From a checkpoint of a small transformer trained on Wikipedia: 7 heads of 64 (1 for keys and values).
Each number is 200 + 20 x the weight over its row's rms, rounded and kept within 0 to 999. Layers, rows and columns count from 0. The size before them is the row's rms in percent of the matrix's.

# layer 5 MLP down (transposed), 1792x448, rms 0.0285, rows 1083-1092, columns 336-447
098,193,193,164,203,192,196,209,236,190,222,203,192,209,189,218,203,191,249,188,189,176,201,220,189,182,188,177,185,163,166,202,198,218,239,209,154,207,215,187,190,157,182,205,229,180,197,174,194,211,235,180,194,198,189,182,218,211,191,156,197,174,172,176,176,219,190,183,210,191,195,201,174,209,185,216,230,234,201,185,192,190,178,208,224,208,217,211,188,228,213,232,208,197,197,180,191,179,222,198,191,201,186,204,183,207,210,233,222,204,196,185,233
099,189,240,218,213,204,212,216,245,204,188,193,213,180,200,202,188,196,183,205,204,179,185,208,214,200,215,199,224,174,222,260,191,211,176,218,225,227,226,191,209,193,181,186,222,182,211,209,179,212,185,146,197,179,195,207,183,164,188,193,217,225,216,227,217,182,184,155,191,211,229,202,163,194,245,184,184,208,208,212,181,221,187,177,183,215,237,196,208,153,176,195,169,190,196,199,214,218,159,214,185,208,209,200,208,199,208,187,225,210,185,204,142
096,172,195,210,202,187,162,214,217,217,192,204,218,167,182,216,218,193,208,214,187,214,202,212,187,195,203,147,206,202,191,203,199,203,236,200,141,202,234,217,213,212,171,173,200,210,159,198,198,202,205,202,206,201,208,206,195,223,184,203,200,213,186,227,192,230,216,196,184,216,203,177,190,188,227,227,203,223,248,236,190,229,232,197,161,208,193,202,219,197,216,223,212,207,218,183,208,214,191,242,171,244,223,205,210,188,191,208,196,220,218,212,191
100,207,187,222,182,192,202,177,225,201,183,209,225,190,181,214,190,201,227,172,180,257,226,205,245,204,207,190,222,167,191,189,210,165,204,210,243,231,235,211,210,220,179,214,225,206,189,211,204,200,237,218,199,206,219,210,186,182,191,207,223,210,174,194,186,173,205,180,232,196,167,202,165,223,216,184,215,193,222,219,186,206,190,174,220,158,201,216,208,186,172,193,163,221,227,187,200,185,211,191,191,201,248,222,226,176,194,181,215,190,235,174,218
104,173,180,226,204,219,177,205,182,209,217,196,222,193,193,201,215,163,200,206,227,190,208,187,205,234,205,186,166,202,198,188,213,174,153,213,179,181,200,232,208,204,223,214,214,205,166,198,217,193,212,183,195,173,190,170,211,215,212,190,207,221,243,206,158,242,196,174,219,182,230,175,221,172,194,211,186,237,153,181,186,182,217,202,229,202,236,192,173,211,223,180,216,206,241,181,194,226,229,191,170,192,197,187,222,175,196,159,156,192,211,210,224
103,232,195,193,209,188,179,191,215,206,209,244,207,204,179,205,193,211,170,197,196,217,186,173,202,198,192,187,200,199,192,216,203,201,244,203,181,192,211,230,213,205,186,197,201,191,189,194,157,214,228,213,207,237,209,190,195,163,199,209,199,198,243,178,204,220,214,181,207,215,185,204,213,183,201,210,218,184,198,198,159,193,214,191,203,226,195,219,220,171,239,206,193,204,193,183,191,209,222,196,169,171,193,222,203,206,172,183,205,223,203,211,195
097,204,185,199,158,206,197,167,187,223,205,181,208,204,216,197,177,218,202,190,219,212,233,198,185,193,221,192,176,214,175,184,216,176,193,242,193,223,192,203,183,207,206,223,225,180,208,201,170,225,185,148,209,209,163,169,187,200,214,206,196,205,212,198,196,169,206,199,183,202,219,204,171,167,191,207,175,191,186,151,160,184,189,194,197,178,217,213,167,185,201,187,171,206,182,203,187,179,210,213,217,199,227,201,184,215,184,213,233,197,171,191,186
093,186,170,172,210,182,210,197,186,174,173,221,183,192,198,188,182,197,216,180,242,204,213,183,207,214,177,215,200,188,192,220,184,206,163,201,195,226,227,171,179,229,196,187,177,220,220,209,184,215,254,171,184,185,228,199,215,185,177,204,179,219,138,230,198,184,182,204,205,236,214,185,215,209,212,233,203,214,182,175,233,225,202,184,239,184,214,189,192,192,223,224,190,207,166,203,223,241,169,220,199,207,186,198,208,223,212,197,216,244,218,174,165
101,215,213,209,202,214,201,204,198,219,195,229,225,220,208,203,146,172,203,168,202,200,200,222,188,171,201,218,226,208,227,203,178,195,154,197,208,204,180,163,209,224,184,201,234,209,210,207,215,202,206,216,216,216,215,186,248,215,186,174,190,215,201,221,216,191,203,218,200,218,184,227,208,177,179,226,187,203,227,217,208,199,197,229,246,180,205,201,193,187,182,164,200,215,189,209,197,222,225,200,196,205,198,201,197,174,178,185,226,218,197,188,183
106,219,203,165,222,219,211,169,202,153,221,225,216,207,193,179,191,197,205,201,202,205,189,212,206,190,208,202,260,195,213,194,224,193,184,195,228,216,234,191,192,214,203,211,179,220,204,209,188,206,231,230,218,205,212,183,240,191,204,190,177,188,221,180,219,189,189,223,180,165,206,179,221,208,186,213,186,192,187,205,157,198,186,216,205,219,184,209,185,215,193,174,216,222,231,205,209,226,198,234,188,204,184,214,215,220,200,220,220,209,177,228,149
# layer 5 MLP gate, 1792x448, rms 0.0385, rows 1084-1093, columns 336-447
102,199,183,207,176,194,213,226,211,228,182,205,169,212,221,214,184,186,189,203,200,228,212,228,187,205,181,176,208,197,213,219,169,174,177,181,194,206,165,210,194,220,187,214,200,243,235,214,168,164,222,229,236,233,153,175,188,221,184,212,208,229,216,180,185,191,216,187,176,216,198,197,174,237,242,196,202,186,193,210,195,144,207,174,208,189,184,205,209,213,186,240,210,192,199,161,234,222,214,201,211,194,217,183,173,217,237,194,205,204,184,164,186
095,203,178,161,186,201,227,195,183,204,218,198,224,210,174,177,181,196,210,234,215,204,189,212,195,204,207,195,195,192,182,170,203,226,173,212,235,183,199,211,177,216,207,223,199,186,196,224,211,204,206,221,203,184,175,191,202,157,179,234,193,184,221,209,204,192,196,216,227,193,197,216,204,163,192,220,212,197,199,214,196,223,237,211,201,190,155,196,175,181,164,174,181,195,185,211,190,176,212,212,167,193,187,202,196,214,237,197,223,221,152,191,184
104,174,204,205,165,239,207,197,196,198,201,179,179,199,189,193,218,214,198,218,188,223,181,202,218,196,266,200,211,193,219,172,217,228,197,212,191,245,221,175,171,215,195,210,239,170,222,224,217,196,202,198,221,167,225,210,217,190,212,169,185,219,187,195,196,255,199,189,186,168,192,223,175,226,180,188,183,199,205,217,191,152,191,163,223,192,180,209,175,190,190,215,166,222,201,198,230,190,201,193,210,209,236,180,200,203,188,196,242,197,206,210,178
102,180,217,177,191,220,218,237,221,198,207,210,209,186,192,179,214,176,226,181,214,189,225,213,168,233,202,167,160,209,210,206,203,180,206,191,177,195,164,231,218,200,173,200,170,181,181,182,220,181,209,207,203,186,200,196,184,207,179,183,197,183,224,192,167,195,209,172,205,185,230,208,172,242,163,217,194,204,210,181,188,162,181,197,204,198,229,227,202,180,194,176,215,236,210,192,185,225,187,211,186,187,186,200,160,197,221,227,235,212,192,225,187
101,196,182,184,205,221,201,229,194,246,216,222,166,224,190,195,202,214,199,201,214,197,164,222,177,230,205,215,191,231,199,205,154,202,160,198,218,156,208,210,198,171,211,240,237,186,192,194,189,166,198,205,251,209,212,190,219,234,192,188,179,208,217,185,243,189,185,211,201,185,218,190,221,216,194,192,238,181,226,211,204,191,209,189,191,230,174,244,192,197,198,221,190,193,179,171,204,198,207,203,224,199,181,202,200,235,181,192,200,216,213,237,208
094,201,188,189,203,237,207,181,170,217,170,164,180,170,214,201,213,176,203,225,236,176,208,179,192,209,206,221,190,181,202,197,208,199,230,195,154,198,207,175,175,201,193,199,219,209,221,163,195,222,207,190,194,212,196,160,211,188,181,195,173,181,220,226,172,190,181,209,217,208,170,194,219,193,194,239,164,202,161,188,189,190,204,206,212,219,234,196,175,191,212,215,200,194,157,193,178,175,189,193,219,193,176,208,175,195,224,204,253,198,242,234,195
092,204,245,164,188,215,168,188,233,184,243,188,213,176,228,194,203,201,171,190,208,194,187,215,180,192,239,231,202,191,207,216,213,212,190,217,177,229,199,199,183,167,230,181,166,242,219,222,206,198,195,189,190,177,155,206,203,241,221,188,240,234,189,205,224,198,209,187,199,200,210,232,172,208,180,211,152,195,219,195,193,226,191,176,187,218,185,205,177,211,169,179,219,197,218,180,194,209,226,183,231,199,221,184,209,199,194,215,186,190,162,194,215
099,209,195,178,243,202,193,202,172,201,200,198,183,215,211,206,206,187,211,182,189,200,216,171,194,188,207,197,223,188,223,197,182,178,215,174,192,201,179,184,231,239,157,218,206,213,213,150,201,196,195,180,188,202,187,213,177,205,204,199,149,212,224,217,217,176,216,220,207,205,194,188,206,203,222,212,214,241,235,230,221,169,193,228,206,165,172,219,221,209,171,171,205,176,171,207,218,190,190,210,205,196,225,174,241,187,204,182,208,192,211,200,217
105,211,234,189,189,214,192,204,213,210,232,195,214,187,183,180,214,187,183,171,182,191,180,244,173,182,202,220,204,194,208,226,176,232,180,215,218,194,182,192,202,194,207,250,218,204,180,210,208,208,194,210,183,225,177,197,233,205,220,196,212,175,218,201,241,167,211,202,191,175,203,196,201,195,206,199,209,182,179,208,186,212,196,212,176,189,205,216,182,158,217,189,188,190,196,195,174,188,198,206,208,168,216,163,194,211,167,200,180,189,209,220,231
100,209,220,177,188,184,223,173,194,206,182,230,196,198,155,190,187,217,200,170,232,250,194,217,170,197,184,172,236,249,208,235,203,218,226,176,202,216,222,201,193,169,169,198,191,187,223,172,229,159,192,218,182,177,177,175,216,193,187,246,201,194,167,191,188,203,185,232,195,168,228,209,173,218,159,218,233,195,211,218,203,182,176,194,189,183,208,205,185,186,194,201,181,206,184,216,209,203,216,204,198,219,201,182,186,234,204,172,175,171,184,199,174
# layer 5 MLP up, 1792x448, rms 0.0379, rows 1084-1092, columns 336-447
099,199,169,220,176,199,182,229,210,235,184,200,227,179,206,198,193,178,201,187,196,179,197,214,185,191,197,259,177,195,190,212,211,212,184,218,190,201,196,218,169,189,200,212,215,198,185,187,189,220,185,216,175,221,218,204,225,185,231,171,189,191,219,182,195,202,188,237,218,187,218,208,228,205,184,207,240,208,188,206,184,177,186,190,188,188,191,211,227,201,207,205,178,190,189,199,233,187,214,215,188,193,230,223,205,207,217,198,185,183,201,232,214
096,205,198,186,223,172,207,198,191,196,219,187,181,183,180,217,193,193,186,194,187,207,223,208,193,218,178,226,179,221,224,190,164,198,168,184,233,193,179,207,220,197,219,222,168,184,197,198,183,170,203,184,198,190,248,216,186,204,209,213,212,240,218,198,231,204,198,205,208,206,232,210,176,207,206,174,200,167,195,174,192,221,168,207,197,195,213,210,178,207,204,191,210,198,167,208,165,188,205,207,211,229,215,219,197,178,208,166,214,202,230,173,203
101,179,181,177,218,200,231,195,202,238,173,187,197,178,194,213,184,232,206,212,188,191,194,164,164,217,217,185,191,179,180,165,198,183,194,186,239,187,203,175,192,202,218,173,184,193,203,204,213,187,180,185,166,159,176,192,219,197,212,201,193,226,175,211,195,231,222,178,220,214,201,191,212,200,215,210,199,229,196,208,174,196,224,228,237,171,202,218,198,196,203,203,153,203,202,223,250,211,174,198,185,224,195,206,249,206,180,195,224,163,211,194,177
101,223,239,204,218,179,191,178,191,208,162,191,204,203,201,196,211,185,210,233,191,204,225,209,204,236,177,217,174,228,226,214,214,199,214,199,180,190,198,180,208,189,174,167,223,143,229,202,175,215,203,205,228,207,176,227,187,194,197,232,222,209,170,191,208,178,227,187,178,220,192,203,230,214,243,239,225,201,203,190,176,170,181,216,213,187,183,182,182,210,183,213,233,199,165,177,196,205,180,183,204,201,188,184,202,198,198,236,209,173,209,191,191
101,181,198,177,167,202,217,200,175,224,181,234,225,204,195,234,229,219,199,200,231,190,207,170,240,203,172,163,207,244,178,213,210,187,179,220,174,195,215,217,208,197,190,216,233,220,189,168,212,224,198,159,202,178,185,209,214,185,243,193,191,215,226,177,187,215,205,182,169,227,192,188,202,215,172,179,196,197,174,203,203,193,213,230,185,169,198,207,205,178,206,165,187,196,242,193,181,162,162,166,177,193,205,206,200,211,226,193,196,186,222,190,187
093,185,182,180,195,228,184,185,196,235,191,172,192,189,212,207,218,149,211,212,190,175,186,219,166,191,188,245,221,196,205,216,206,239,176,192,202,202,227,173,185,188,160,183,204,225,208,199,219,183,199,213,177,182,195,187,218,232,164,174,191,185,182,216,205,224,195,191,202,187,193,233,178,179,202,207,203,216,164,215,196,178,226,171,166,185,182,213,176,214,196,194,219,213,195,196,175,191,220,239,189,225,182,212,189,168,201,191,233,212,175,219,227
097,213,216,186,211,198,164,206,205,199,193,195,229,200,200,193,197,185,218,221,228,199,220,199,194,200,173,209,213,195,206,180,224,240,170,184,168,221,220,194,232,226,211,188,227,217,194,181,203,225,205,172,213,176,184,188,226,213,156,203,225,212,206,203,175,188,195,184,216,182,233,213,161,180,222,198,187,192,180,185,203,230,189,203,178,199,185,205,195,213,181,199,236,145,238,192,233,200,190,216,184,217,192,212,230,174,181,200,161,226,173,171,175
100,192,196,136,194,230,198,216,197,184,201,192,175,218,172,202,208,193,158,224,213,200,237,169,170,229,242,219,154,174,204,191,182,183,225,201,211,174,192,209,216,206,185,220,180,233,203,187,208,187,195,199,169,212,206,200,163,182,235,223,188,201,189,188,191,175,196,223,192,171,225,188,191,189,217,218,184,195,231,224,196,188,178,182,193,170,184,165,220,187,216,226,214,211,212,218,208,202,221,194,210,214,216,214,200,224,187,184,169,208,202,213,183
107,196,192,212,213,205,213,230,220,174,188,228,196,196,226,188,219,203,213,215,177,204,237,221,197,206,194,193,250,205,234,197,197,204,182,198,199,218,217,201,197,213,188,173,205,218,197,182,185,210,167,209,224,166,216,203,206,161,179,192,174,171,213,183,209,208,220,203,202,188,198,211,223,206,172,249,210,205,208,212,176,229,178,199,239,227,211,220,190,177,177,223,214,183,211,159,180,202,187,166,174,215,222,231,207,180,193,182,222,163,195,183,197